{"d_model": 128, "n_kv_head": 2, "d_mlp": 512, "vocab_size": 857, "norm_place": "pre", "attn_scale": 0.125, "warmup_steps": 339, "schedule": "wsd", "steps": 6888}
Each number is 128 + 24 x the weight over its row's rms, rounded and kept within 0 to 255. Layers, rows and columns count from 0. Numbers have three digits each. The size before them is the row's rms in percent of the matrix's.

# layer 11 attention query, 128x128, rms 0.041, rows 0-54, columns 0-127
042:141149135135109168151119098155099114165136138133156106166141127094155102131099109155149135095175127096117142106106115135162160134118133146125156116122143172128122144141093099071174155142142151094115129138123095111140099120141116140180108120132133070165151140117118134141155135140142176138164129147127140114146124119113096158137106145083101135097169140099141161130146147074119129097080
038:114141113104164096127124112113160109111128123124109140110106114170130135123157149088111100129099131177144127153145165141069064119113110122128087145124142105142122100122136145189096104142130124144164140125138153134095137122127133110090165158112113205093101136148111128084136105112127101137111096109115137131117123132136162109132156119167142121135077119153126109156106095148130146171167
041:133136137122134078130115129108148130091123116123127159110134109156123133121177136087098112137109158144137125143156166114094060133122110121111093136118120091119129106108146150198121125129108111133143153128134148136091138123087140108097155160114116194098114123160130105086141100115111121151099114101111130125110130127132154096096144114174157126146071098162111094137123090144134155166157
054:125122094126153154148112095141108089136147150136131070164098090144150108136122137098152136119147113135103149144085120159163130120126141146152183106137109155092165103171125129089147145133161159102122129105108110098119148121124107112163089129143156145133135086107114152165139112077153154120136112131146137140136091094120102134137100158123111099104131177124100105152103159125098155083159
059:106086094123103103156114108108185109097173123124107100115104094121131124128112128120096156125141142146116129146119174173132126134160102169142161093153118155078152124143112099134094117157132134097119169112106110128096101115114133096103101152150121169102120131108115162147145147092135131113147100150170133113150100088118098140165141157132138102121129153102138128095069144138107152123163
065:127156179119125114108180165102094149119089116124099196138166129150126145108136095132135114147124124140138120129158108101136111140107162108094078171102140103148116129108163134138128131099108105156136130137136161136153133146129144142120177136111115120150135169142110089071108131161105118136129145103110121136101148173126157105142123106118135159155109079162109119103152094120153104167090
074:099161161115111097118164159108122145116106113104104184104151136153136154103139117138127110158144129137156104156155133113125103149089157108079080170119145102158113115089150127166122106109113121141116144167119156144113145162114152114121173125120126144136117170139111103097108109146122115133115166116120103137118143177124159102120136090132135157165102077155088108094130095104151111164110
101:116153164122120114096168159114125146104091101111115180127156122154140161114133122140129107166130158135147120148157126097123092129106151107104116155103133097139114104105173145149135118096125103157124151134139170149147138167123134139094155133117116131146137148151108092076100112141100121123095158112110111147098139173135165096113145104138152160161088091169101094108158085118150114170113
134:118159160120132117102140164117123126106096102109121167134150133163140156125151135146116113161130155131152117145159130107111088138107134118101113163113139087134098084099170156169141116105112104149133149145137163165123129155127145150100141124101111141150118153151107087082100114140097103140097158105125110142106136161129163105092132103147147159158096099170095098117162080093148123172111
143:128092105121122132179123122152144140160158156127121082122082115102105125174115126107172144103122086133129130101105119164134151114168102159132164123170126171111130181160114089115093125160129149109130106117123117111137108103152120130134130148122118160100122114109163177160127153123150108111155100173150136108140125123107106167130112125101129091110143173099146143127085162142090125092141
143:133127129141135129092157133090133115117101111081129140117156172114149134093141117162110101125104163100120097147145128105152123118114120120148127110104124088153122098119107139146178120085144117152081113149109104117174165155104116108082125096147131104159128113099107109113136081138120173147117131090112085159094157094145155092148162133141124174160097100136161117125149142142173130146124
160:138100110170162169122102139152107128146140165181152129160100077152091114115137145076116176135159108120139157097121107113120119139135127167123105146134137151100137143122129115138096187153103151103158142113125137120096135071136147135190113156090151109143155137147138138129108164125116120164134119134108195097125131152106114135135104130160112103107123140156105134141113090121114152131124
152:122110153114113107113140162097134103097126093141119148167118123163125138130163122094095166135153151152130145142140154137085103084118110170152123163170118110140118091109171149145078158118100124127175117142138138132095119097118108107142107171102158176137146163155142086085121138121109091120137142115125161118142138120135152128153147136126141135149076110175128155128095094135149126158096
167:121155134141131145123126137095117095125127120084158119130113153129143106090130107162093099115116142107131100111099098132126111181135087135118121132077189126113084129110090108158175114143108118114077132163117120161138101117122152115122115108116124081171080138140094107111104117153139166184145159150155119123135137140099143138150117130126137154113100119121122127100157132077147152152085
135:116158126137171133133098121169085130137081124166151128150139104102169145138097117155159157146187088117151164095159114139163145151118166133128086143117131162145100108117139116102107135126132117106168129142168149152151140143165096135163134141161100121188155170143130137132102163140111126173132141149097153113108116123119133137082131108101099123110161114136142137106143125122102090109128
150:134099134103113154137105091134132101126149125148097153103124121111121137145141164137094152127145139091105085157111175137119105098137162137154136109161116111178108092073132101158089116104121135123163142161096122133089116136091123096117115106156128158137108191140161119152175097123133130105111116136127119086119138093175128140116160135157153098118093097120157158111128122161109152142151
038:118128158107113099127147130109140129086138114131097190119154097170135116094189119129101121146106130124134127157152163123079067150119147125086084148124138107112134118108134132178080105130136118133155144121131147126124118138115120104114154157134106172104102147151114092073123096122131095115115120117133113127123133151106150124109130121150171146130087064148138097098099092121130114163131
040:149095117179141168123125133146136125170145163105145086128112151097102121124103157112138107138110109115106111106101106113153200100158137121155156133121119150144131162137124130069163151136154159139098095106140098142149131128153117116130102095113146068161141092122141139184157143132141161116137142108145135156146146121129099125149125128122111124160160174106106151166146170126129153093137
043:153114130152144161099128142163136169163125154112128122116101191097114144144117162119108083119089134113126111093148116076118173101142125097164121148136140113155089181126135148105127121146131157164136073112148119138162111113168115120121118103101149059116119089154147132147131160146136107098112166124129126143143153129166135119111147106132124138171142151110118148141173138154151114135119
037:132150139137124179141167102138076114139091171165135142178149133166132095107165129145113111143127110135126136179111112137134112150100189092109116142058095125165161147120093128112141150102139161132131129128100163116152135137115164142171136111143153107165147131147115129107120123148144140153131119130136142168120110159079141123161098119110114088108112098141120125147138143138146124104082
048:150131101110175174114075105153116111169143111141150069160101135129131135146123150138129105103113142127137120112112106113105104128152103126162177096120122137099139094145122164135158137133137143128150115118123120125122111135153098133112069112120125127139111094155135114134123080092120150151122098124130130126132127087157128175096104171155140123105140168127124141208143166110106153104175
058:101123145112095042127147161112179154101133113102097179078126140122094139156122124122126156143126123158148118147158152147128147119130118127085090137163139120144131138114126102153078087141122108126120143145145134119110123130101140101096169159126117153074122157131124137115129136143118083096119158135123122126148132167128117107144162098114146147172109103115137138079077112142136109164141
056:106097090144112088158084109121171109107153145126127114093104138093114100142113137114118161098133104145124132143117156170138190108133100151145131115159128165138116141147094107118095098153119149101121131114126094102107116096116147092136105126151145130077131124105137185176146150120132112111150136151148131110164104088117088118154145117114117126139141154074162150102078153120128130098133
063:119115138098079068123156160117165134114124131112075166088119129134107149160139122099111139115128141171135114158143161136105156088116109114096119132172108119147130150124142112141072106153114148133144132145130109103098127131095142096110158138133133167075139140138144137118126127133126080079112151127142099119156142171146130102164162110122169127186098120110133129087093137142150123148137
061:142108141149119128136112165121147107156127170155178132150091102107090127135080143084111159089150131121121130110117091145150129142118111145103156118110159156107111161137127112153118140147088139089112128140094140119075113112109162127149128120098172109093139141147128126122128170112116144143126185122134184106163134155101125126135115125125139125140097147136073158092111105080134184147113
077:180144116158127119124096129124135103107080105099160110138105131108106120122103111104094134093121142138077131137094106153123134137124068152168141121104113150113091120118118135111137094126101107119117156132149101113128061145112116068108063127118138108142114132151091126122124152132140135181141154133155140132157117109122143126156135146149142132135085140071157159117107134132123194119122
154:160119125138153168130103120137108092136105142120147113131098105114096138116097133128101173103170099090108117114085124154154120147137116178165132102118143143136104124110100077136098148094108146104114139170110124118136112115111109085151100129134129115172118177126115128138130145145160158180145120146103169104114130086131137148162152150153127115100075102098166169110117123146113170120119
154:117130102142165132135115140096126080108089119141169129117142123140164113082117130144122149157172150123126140180145116109150139173076141154159081094118121133120139077143113131134126159125116101114122151173105141121110153121090122105142116106146134138167119173116096117133094118100124160195136137102121151149124127101110118082131131125136109120127116091159102107099119084082120138145098
147:093102121121103158143140100134133147136143135118082117107096134081132146143156106139167142140096110129139083117112140137120105099156120157131161132162134143180134139094102072154102092101124122126139105122126125118165133146133136098088132155160105159139092143101169155128149090144117140098119114178151092098084140098145133145108144111114124120133107108143183135121112178181118117130155
141:132174157151102130103110099133114160140092100099146144143126164094143152136107108136131078093093142117122114088137100142130101135141095082105155141104162130179102147086112131146183070152141124125138108132167105148140115159157117108101123111152126091124109100159134105099134116159104154130119178129130101121133143140134148136091119112105119165158117136096116147143175168131127143145141
139:139115110150093179111120078138117126142175163130110102126137116109101097089150122107115153105111129099153092135091126132167138118133135134136161113100116125131156159129084089131165114101125156125079132134083100108134136128111154110135097101135151081115126121092114139169182105126162189119110121127122115119131116123126113140171103145156114138090124146108155094132154154125131175108165
129:148115112165116134127122145099151105112093114105138131134102129099097152139121114079152171116106152144120114150136098142135100092097084174157171110162097138178158119134130105163112110117114120105141123124112118078140129121094125087096089145138143163101131114113117126093118116117112134165117140128133156144098157103104117085134130107138126144169058121135121132156108130158110185164147
164:165136125143199131143146155165103137128078153117117111121144125110118144140099133156139139153147079098117157102117117147165149130131161141134103122096120130103096126147141100107115150079148113141086130118130167124191131148136113156132140135121076117185152144098116152131094170145138121164143096148125129139067118102106139117120161105131138118128159113116171126094121120160136103100119
163:145136148166140160102107088175093169118114148170100170158150099105101148109102137087113150132117130145117144100145119117136101110110169090109138140107101136175135129079112115128119097105132120117173164080160118111119106163131157128123114126156145087115139133179139117117163150134098144100090134128123148113112122140168128112094146119163139118148153099136114133143167132164137154137168
157:129150098068117094103117137107152113125140119131165139074149127158124129117114135173114090149140161121115099180112134099121162180108142089125109092082148112079136101143137173117155133140129149153085162159113135132108115158095134166125134088114127105098101149129086126165128110088139140130130136114136105150145140156118138105147155123167151123126145139102126115111165089088132134126120
150:112132119167104143099127146111139140154135140105139119140113153140122130111175120083150130118090153127172122120170101107121122101137079123115141163143124117128145145156132154163167130157126147138132097119116110104115168076148134146130127133090143125095149075109136119105094103131089146147099149106115132158119160152103131097136090097134105174149102169162080081176155130096139136153137
158:135131151146149139159145137152114131101124113149079156140148118154127140155169164110115120179105133155125151166150153114088109123130166108110094183151096109117138115134178144117114113132105103153186141096169161134092101119156160149126147134122107147108131116168114120102119153141110072112115110121129138129121110158159121117089102102131138112125162136167073112114134083126105098139131
149:151157140107148112179121150153110103127118115117141118121118122125136141178097152151124109144141107123109141138105124167115131173141137137119115140114147141091071135140153120117117104165114114121134154153139157160112070118138126137139143116116084144142094161157107124120097170139156078161160133164160142108156111155099118152094114104118164087098153150088094141084124103097081131119099
160:127145102163107129136105139135117134161101118117171109145081121101115163119107100093159144097133129117137129094132082145115122161144072162142153143135165172133108154123105101137132111173093126086143145144162105113124088092159116094148117155105124121134100107151128129114096143146114137188137160169135176124137150154083139132128113100128122129132083160119118139141142129111080169141131
142:177171151122111141083116123137104113103100120117124150143147122140089158136125155124073129120126145102117112122097126137136116141116127112123146147080113086103089122098142138140160100102121156155104149144131134145111098144119148117131092107103135079124136154160080078125131154155138131138111165104113131119143120157146167123153143117183157157128077128085133135112187098112132182132135
162:174115156109143122156150160109128094105118111091102112138098136119108137182115119140109152121117109128090128114081129177135112110147099180149162129158133117119097149143139087129094131088128135131114092140120154128164092105129118109122107165109099151159124142122106107105118158152168092140166103152142141111120120106118135158161125138111154115108079119091171168120086133161117151133091
164:134123117166167171137128155144128107124149179123128088133113106138096085119148137114142158136105092135156134118098104128163132145125109147093134145103128131088131155173110099158160163122138138138082105113078152126142162090134177155155114117092115109128154097089103148154093153140136159152123108117126138127112117153085105121152076116143099144097154145131109082143120126090141144110116
142:161128165099121121124141126112122116095172113114125128149167116165118082144135128162076098101122124138087127129074147134113128153131147122100118118088151093094116136118116129127142148120125141142097114132108118175117095147123155136155116116119134093138134158137108105135162150149176111101152120103131105089184094159136137182162098173126151130088156113093152144096114125116166123115092
136:118144159121117113138143152136112110102124083130084142170141115139160157134144107136140173152148102151158131129138148151091109110115135164124115187166113136160102093094167106138081116106101102125178131130173143168133098138154145111127126172140100178174127177150136110101115157158113079132132126153134118096126111152138154152114128108098140134119103098149163120115124114134118107140113
146:146143135102183120128142136154104120138087134095117122095130164108127169155126165183106087152137103080111123120134161125134140139157157104138105136104130095111076120129151143098119120104146143172102108161136146136161132125150084149121159106117078105174113137130098120128104134151142118142124114133095121158073142104157166122113182113142151138123118136102155154096158118153127098113125
149:102123146146123137095117088135085138162152139145131133161145147145164100087134123146085115106157123106146142080159140097131135139148160105113093146104162118152120130096091148103142163136131158118141100131152085160113165104160093124174143126139158074170138125160138096132157108149127164125125139113082146116146133126175136161135126167112106156103154120151136149141154142109159095128117
141:105134164143145159083134102141094150121124157125096129164140136134155111092157117142112150129131096119171117070134141115141100103133143131099117167112149114164099119081107102152135144082148140137121092112135130165168177134154132129139119155141126090179146155119159111119126126166113162113106144140097108102083116127158161149121130126119112171118119090156176119129151153134177111129128
159:101125148179102161165146091121105121114138110106099113170126143094168103097130086103158151114095145170135137118135111155127107119118105154140152153148125167172154146132083083120148090128114080096159117099157111116158105145154152085099116157171137139137108100133138139094147124153120159126136124150154115124150098118129108144121080136081097139116147117146117108134108174135120136133125
158:089113127162174154133125131173086114159129174122079111132105140108127148124171166137111152163134092100175110112155159102125112125166163128097109187134124108145079117111125119135106130098106146142130106130122130130130163086168134147148153138115098104172114126135130115136111124160107131127087123153087145135074134126179144121107148105144121140104136130166145126115160122114131092126148
132:165144139170148148110100118135127137122091147126165152126106129100086154140095146090099107107093165144076141103124087118132106140121096097123154120080136127142115144117116142140171106149134131126136143093151118102127102135130150128115101119116145077097137086175095100103130152133090157137117155122128156124137146138130133087110130106169143144165101137105081154159164128144130183160142
152:165135143167115139110119098126101111122103122125128140172159111102129108098086095111105175089146121134128122111108102156172121114101144147145147112093115142164124116092092092116131104089128121091104138122125092116159106174105121087129076123174152085167142151129116113126169152139147175151123147129127144112140094092138127137147128162125127144134112086104165144118132152153148177125138
151:133162172104102096126137151128104141123126090103120143167121146155140145161124110147107098115111126142131147083114119143079107146157101118090130178126167121121083149106141148119121108149110122135148105115184129174136078124171117139135136162098118115144110123180123088090098163166126078106142151150136126116158115176130158169127115130102157140123119143114130158112138126117131107139090
154:148136123134142172154145126147118112115143144102085111088102108107091164137149148121119123172079126135106092141091116127104112174150114137121150157103138137114111153130120086141143087118099138153115161116140152126140086119149191137090121135111088100110071115149084143133120140155135130143113104170154124109096134162123138117132117093172155114097109143104126113109163110134096173136155
158:077154128136121138124128131117108109105120118134109123134134121129183129076160094149160164172152121149185103145152138121117119153090131153112093176131127147153133081109128110146124105112094086123144151144141140159139147149145169124116130148147108155165107174121115127130099109141088156161107149153132095126108112149117147111117114082108101152118129097179146078115144119078125117146131
145:104106125107147172138115093163117123114181178160091126104141086137105089108147160142101147163133103137134094157087167110136124146129182117102112125094124125122127117100111097144116137108120133131113159124082146146100118150114181145136119101145130111127104174129141150176170125116142149088111110142147111091124100137155110145123124136167130090093181102129133111093136121118133129111143
# layer 11 attention key, 128x128, rms 0.0411, rows 0-53, columns 0-127
052:136132147149092172136135109134079092127132120127152104166175132116160092127123121164127140128142127120134158115123102148184166135141146139115129127125138133162118159108111102115152148133136115102110096150118114128159104142143133130168099112127157090174142155122143120132118150190124138105169129119140138111164133114125077133120086131081080084101178123090128149106121137129120124113062
052:119144096122145092107116162111182156085128112146109172097117121141099162109133114116124124134126145159132126172148151099080085132094104122149117129123119115109133111138129169161070119120098117155158132116131125128121154134113168138070138140142123172094104135131110134111128112105106111153088127099105118151099126152133169108135164101161161139148085100160141098154118104163115140143172
052:130133109117158063127111141131183142104123112146109146112123110131110154106163145105121126124107139170135115144159148106066072124109103128137135112127127106126139069125133156162093110109109128136153154123135131113101125116111128128075154149130127171081110113153098139118135130073114116144095125127123107151079145158136150116143154131161152150154081113164129122156136092122135133156183
055:131132176148122152139125156139132133150110160123140143134157179104141113138145120151158120092095124145101126132131121122127165136124113113077149110147145118146109140147131146135133125109117084113133096171128143126142114132165154150203146103136132080092110160117155132138091155187121137093139143144148095127137135166132109141103101119111116143134198121160112152104162136093117102123061
059:135174168121146147106152168125116140125097137163128153138151158133126126141187088154132125115104164171110125151110097114134130146106140101090158120128141085149100080118136142169138123092123083162109126148114146101128133147101132136175161122124145118133119157158123114113076107147100132089119154135119076128106138164131155110122092116136137167142170121163110103148160121119148116126078
071:106120101142105110126135127110140153076107121100128163089139114131089128091113146098103134165142109141126125154129160121125139091090116137124057177108104126116155138122097105121099099134105145153118168130157128117119154148114155095092135153128114130118127103107095166135160158131145121159098149119104140133141120143113145074149171114137118121157070082130151117111086107177159118138138
078:111167150120126127102144148100141131079090139110119169098144129131107152107139144118121120162135147158130118162151146090087144112109134118117075171108122090147107102127136133146104108128111116173125143174145148143151152171122146106094145128126105138145127130162111140115116137175114130125081179109104108151144107156124156077131162109139138150151067085166115107132116102146156122165115
099:101157128142134112088150162128149143088099126117125156101140137134108166101126144129104112161125148172143102153141138094088145129095123118119073173108128103129126115118130137124124110119109122182113138152159152158144136172126153117094147127118118122145108111163104138125119130155113121138066172113116110152125106165139176071124159088149143159173088090162122113118123107140160118152129
088:103153170110129112084138143102160148089116102110119156098133140117133179116129135137112114170112151131157124153157175082080120127102142113134091155122130099158117113128148132145122108119138114195124120168145154173153140176116132132088160127124105131125115142153115146126112128180111122136079142119101098161133092154144161100111160095147134151136090111165116123137140109147146128162113
105:126127108097117135146127071146090139179138139118120096135118138135132115139148126126145121099114100066121142092131164125130122134171155100134185107155129155146113152146139130112117121130167148133148105127150148123105150069148103132154150126128129130104118139106158137138110090106130123109160099149103130100136184120120103184132122173099113108063148161098134118133155156116076115095149
125:129132143142122118107096156069167103105115120161125095080147172094150121142099117111106144158118183151136120147141146158117118123115113133182074110119120118133151144149130109139146118104152114170118091145105141121153130155095163129103108095157120142111166123105126160118117159157088136145116117123142087119134074134130096116130121063146104141148127123140130139139143141159167157168107
145:124149105147139147150123109180108134137121145113146126175133106143074107128176155122134118117149106132108139107127122089151130097124120170092171140119113129127106095116106128116104136153086170077136138114127153097100152091154119122181115156092159125139141131129126084114120124109176139116132164099078174116122189116117173125095122181124136117130137139141130095118120107114121118116157
152:109105181118137122134144110140160089104106128096121151135118117149151112112150167129147158161173169146172152116097102100156169087121123162146125130138151109089108105102162134113136140157139171103145159098151121106128106111135110109129101151099144125156133115187162105094112152143161142104138152135111144117130124103139146119096159132122139126142096159145093174111106085094165124147104
168:154121100153142087109140169130127135146162145103131078113142158146137101084124108105108138136114083167105075144123091149119136119141108150115122165083175109112122158115138148149135145117070110122106113128133120170139121153118163140125078111135121126149093072105139143151174132128142136143128155147193140139121121130107134108124126117151165145172165108134133123114149128157134152175130
140:124102091166152106110140131162131158190101142132141145160123129119104167103100118156104115103128134105108130107155105074124143164141142090108144118130145135115112141119091134086115124132135124141130124093161111094140119147150096127134172140112142070150097126168131104162104116124149133121076122154083120160119146145174163104161155154142157140151161133122157135140104131147151109072143
156:136111180097130179155139070116122106073161079112112138122105119149138145108133169135113114155098130093129115163103126143108103132093147138125107116168169150152141124109143128106143118130169129118159146106136116144126122177144101138122133158132152115149105144162116114136169140131177136077140092112139131129101096117133144150104096062127150130099108115123127141138103105134117146077097
035:105155105095143110154120126115156131127130078106116156096096125182127130099178117125085097145161115157120131178144118117081117177119129130129103137128114138125109094114152144160148115077109113133149135117148135119099133130113139151105141163115113164091107175161109144099156089096119096115089088136121136118083136128127179138125174119143139177127088104130146109141123112128132113139135
049:145096158150132138098107113153111141178139137124161100160160154088108123162090142130145136120109125124124135096131106121170177114152147130123141128128127118130123173147107113092167167114131132115109083117149116125159137118137087141159116104122150077159156112110152110168126168179152150096145148113132149138159139116137064142114088129103112121152194153109119148111137148126137124104104
047:160132120127161124110133090165122120152131119121170079104145117117081137138076151086131146124139105097103145083119102110147161106150137128152144129098114124112129155144117123079175150131136144130100114099144129113162144116121095140084096153094161112102136066133116111147169157101150160152110121126098175141122127104150107113153140136142132133158100183096146152139141123158127151114156
046:159096115103155116163134139138124111188152135128120102148086160143170122123174129117126117096116138115137125090139111127104092157105093147147161109123150154110097078120164133142128149139127126107134147135140121113111104095121127138142128106124151153100091160169142123122108089100085116122145100140166093103104115106155108173110101102125166147098142188129113138162130143069109155120138
066:154123109138160141131129120146129107171149119169135067162115131124165136135131137155149112109111157110132121116122102132146097143162130131167207065124120132119141116135156144125169156125156132116127104089105104115121108116138102148132099127110123149134120105135123102131116105085117145128148081133133135137094130080165126186127108144147134119132175177104112137161169154099106150108171
056:110161143131125120084143161112152142094104152121121166097156137125102156100137132103121129133123141199105116156130130079105170123103129122099097167113116087129121116130118136137104121108110121193119130176150149112135129174114154110111170126140131111137120118158134147130117139165111124107085167113112089139136130171140155083129155091148133163169094087163120114136125109148158118141115
055:154126148130141159129110134129124122174155122154149100142114151112158130146136101164141131090123144125150112118126102113135108149156128130121212092144168117148107129137177154139151153119151095122129066136108125153162110156128107161182097092109137122154141131143159109121105125142105116091138117143154129135131111123138117159111090132145153142112179168146084128161181156111122142118085
050:121133183138157135095118158124180105141133138127125148081131159093124169150154118118140132105138170160138154130126134074109149117133111134149178085156157097118094116124170149149149121125116105142122105133162141177153128172124122131118125106123113117132130137163135135120083132178114135084085148127129100155146079133165120131105137112159142151153109171176109139126153145129151147139105
093:131110150172163127088100158142172121133141146105122085102101157101143147122112153114104149137142147142151108140131117091134169122120096154151123117130141108111114127132160132113158136140104108148118109128150106154159111164135142130105086084098157071152121117155145128149094143174119139100086158111150141145124086118169132098118157093155145153189134162143098149104137133115161164145115
107:142133136075117105162159104135084135141112130113118175162114104181131108121146111126144113108110084100099142106121138164140103133163156111113181138148121135135122129099107138177100133118098132110132150137140151129093135076108103133139165146154120162126100119106154104132141083101142115147195111144165153127119176121106118131131112179089135088099127108121134121109126121139082108124136
140:158109126118147089164151116094126097121122107107128123163108149157137103085092112139102144120099111149091102129114094158144101118088126159136128113140173146105127125120102131141127131089126101087128131102122138085118125152103144133149106159155147118156115094131120111138173131116187152122144117142172130139108102102138172105132098094138181141140157097099152121125093089173137141076118
156:143097072144104098123164163142146100159113115135134086154142126164101104093087133158119135177177127140175084145116095107156152132083138173118094135125107152099149107110134113099131145130128132090107143105150111080140114161119111116119118144099156120183117094152108117147155105098157112157090140137134126135131121139110153080126143114139149133175133108133146112129105107128131125103140
146:123124166094124152146123055087121131099113103113111123105109137115153140094172127119108120159102143098098156109127175129091103153150149114154127119165174140157149167133125129110117103104160113136136097131161200155136155141123112132133136169157141104116082130150148150114121102139158136088184106144147114127118114102118131128137113093095122124098122140147126150117149131166096138115100
151:146132134175164142125099127105133155142141136146147169101125141100148140136158099083085107086116148110057138125167115156099116154157079096120124122095170105152123166118108146171147121137072082151125106135101108157143112152110144142125124099136126111118116130142156136132137127143090134144123122144185128137116117115135106115129118107146156142162139129137125141130125143154167141194091
134:158181128112117124138122110125088141079148080153139106127140115106112091142134085106133114121094111144106081144129136188135091128098132142119159142099118120144159119133095127127126102089116115131131103112090150122123164140095160141140100178141147156104135117095093108111178138091148134135138117103154125124100129145072132157116077105124109116124146109117156076122141154161115141097144
128:134116147117115127164135102093135087104074091128125154150114105153153099124158108126110149170177166098131161130127136149147106142117114185142142101161114129125156116100136113178120118117122100088129141130115182096122122127085124100127128146136163137151118128158159121108110090123144115169160121130183136129113107097092117078129112109099125099156108136164114133100110111147117155153098
172:124119106130139079129153165126139127144073160122109106160128159132117158103090121157123141097090099145113141130126131107132116124140154091131154109173109140125101125152093121129105117079145086133121105117155160112130138129138140131126151116152115090138124120081108130175080125149137142119113130104096106172141132106181167088166139137151138132135169093115148108117114101147120124052156
148:120118144172137189172090087159133170066118131146131155132134093089099163171175120119103112097133157140075172134130129113112105151115105129102126124143091142146158115127074138126127101134086093098145137120106122126128120174150138128126138148125155095111142172168100094131113152103121144115111123077095127143115103124141148129128103105133136140159113127148139125118104131119144129117108
142:139130107119114109094123191134124130137187105125115119086136145128109136126062130133150135099124113136175079167126129142119148130100132166131089126122131134086136111162152110123135149136130117124121162162118061148140117153124140126092122075125107162130114153062088157151154169131106119144102150109151133107153107157109099135134137090159162128128111098130139114144110148116111141129160
141:131164113154136131121093127117151105154112125143155099118111148094119086152160118090118137153174160116150124121174164138151132104129086178145143133082101104142107124128141115148124117137107138144130099151102174093119155090101149115139100108083157154110159125138165144098099100137112119168105151125134142104123157125099103118104132135129104108156113162150099091108145156138155144198127
148:104114157171119186126123140177144123097114165111123124128118102116119171153158201129134122157137137122163142155131148080121158131127142115139112147130063128134137126136119157091141133163108160161141143155135104155133119114165131124111127112100140093123118148169139139117080119163108119109081125094073155153140109114145134125125143165127084105127110167121093141112117118081113119125134
140:129095117138141111120168172179102139162146165093112134135114121169139147110119154144136128102107066095139102158119110109124149150157151103091158149130129134129088133104143158137130156153089117133129162133155074189122120117151107139095147093125099104156066109123144123180119110147127130132113124134141159165133144108154120124141147168135149103122142122114114150118117118103078114104148
150:146107104164147095159134115146110146172137128117139163140098132151130093095173100113112129108144107100094134107161136110133123142155111171107167153106143114113105131091107138163107157145069094093122142127135149108104124085106114125151143125106141125140074110155154121127143079127138130169148151171170160142117164111096123095131123157117176098162135136153130120112111135145118127176125
149:147143168149165111127118166140126113068151111124136172127112118124126137136113139093131152091100112155100114171119100157139133109091097170115166124113127100102108102133110124175141118143058107135136156120095079152131123169100168128112086124123131136142125145126103103145145171152139154122099153093161162152124095110136147111124104107165157134159115124108116122102095114134147159111124
155:133123168070140092149182134101103081114088133089110142155120124180169144098134139138143154136090094144098145128096099149136129109155144118126188116163159115119098134116151148177133140092117124127130153125137153142124121100123136126126112143169103124147103089125161126135107115150181141110173126159132151148124115094148157112133126160122130112098135113108106161102115088145099129112111
149:144186073114129102118137160139096126140098145147156048159128125127094105137117112118133137149142091154134096119122134141154133109129117149093173135108090119137120113147137125128119112116083144137110089138136170128122166099122171124144093133108150143131157116069128116134110104113145106139114152095123148130133166147115147120134118170116082129142162128116125071100170139146094141102162
159:138148158092126111102155172146096142093166145117122124116179115148133132140112135120152123113096085178116095144082073147125144106134124094105128140110156106108116120134147167136154144136093164148111136136125069174153131143144150152125093142151086132111168112086113104133175181135133138086147136114119151117133116145147141169097118150128112150108156113095131156144142102125140130108133
132:111095187131137126124146097145137141102119139100102145128093109126158167090152133126129147148127143120148143115119129069116158130156138115125163145142151111100117133105136149090125124147119152167136134103176128152151128133155100123123126175122146071131098117196161128130100134163166127090138127159104147163128093121175147111140154149112120117153125169149092186121136110141148128092110
136:139115131157172085116144153105152102144125149100126123126095189122144160115085165147118133100066111129120116148142142121112116112108129090156117107141144132145081157160105118143124131107165097157143115151112123126117121136121149135113152078151109116142107132114110145164103149172134146121082128111105126164139111094177161118161138105182165143097137112083137136140095101145122131092141
141:124133117176149139113110097137139158150155137141155112136154143098110102126141122121106111109108141165088096111159090118120121109113094094121098141073166108137105154140105138091140124133147165129138113098090106097129118132148128156166121156118125124117160105162113102110172164111140143117082146145072117111125147154145171168101127127161146168123158133105156138171124127147187111155125
134:130151146143159128102118076121145151096111137139149097127128148085121145109145111101100128127115144174075137094147108111116116115129102098140147125108174111146107154141113117103131089106132130171130076102139175125148154171144150135155100181122144093113157110154128129136128161136162156086107156121099116132126126133163176132122134109150124182152149139125146132122153122174176140094114
156:122118129138099152151134093125118157107098147158122112125145098114162121128183086119111110164140146131091139093130126146114120156168120092130135157101117131143179168099100162125135112113094119149112100112148155132133128117132144131126119185147134110096096094192158122094145087094119115146165089168152107147103112136109109134138120171093090106152150145149121156121153142141127108157104
149:115130139182174124124111080143145121127122156112154061150077161103108131118141159134111131152097116137118101125157171096109115116093121125126135152111125133158096161167095121091115108112163131145158089132124179125106149133149148140140122140111156094128111138167124127132097121166159140101070158108080142151126137127166184135127124122146142146110142159097141130109130134142121147104133
131:139132109173160152165101163129145129099110134152138152135138123132106130158168147100099127090148138136068152138128107164116106145125079179111129110125108123137143116120099132190134128145050089092123158144081122134108107133111166118123128086121131140129146160128130106127116118116111126165121146091162141121125126108122129089127090125154167131162119108146131126104093120109129137190114
144:142114141127126116149139117125125139079110105154126162157145086126139121122128059126105134103126136175085135120105077168143092145121112116116146132127135122118161121106085148148129102085108100100137125085099126107140110171106125134137111189174136110128135111144111085135168150092150131126147112136169107146094106140140155117121099118123141130172164095137164145118104123161157133088106
146:110104169146158116099133145153127144144150179086130167109126136119156151123172141108127145096112112148090149115139100089111148111172099097115161149104167088101076158120139157150137146157073141153137150146129096178128115102156128137129114108131097109119102119158163133132116153168119147101134155155129153141145128116161129143125155175134139140126128144125103180121135119114151113176117
163:145139132146139136159125132137091139083150136091110098101100123138115157120162164103128127131081081129095103158118161130089114149124134178120150157129100127129146144145107139150116120127064106142121144163127148186118154124126173120101112121141128122110072129100105149139111095147141133138136135096150176167140102096104134105158096143140136099133122130134110113097127125144056161131156
148:126114125150121118088126109136135158119130124128113081104095134102132145085116099122108128176161138134157096112135154083119169154134131151134114161105133117103156148133126124063120115143115123179112101111178151139162148163137125112116117175095166076133082103179131141135124108133140111119102141157137121145121093165140138101160153112116119129179125157162119147110152161155147141105138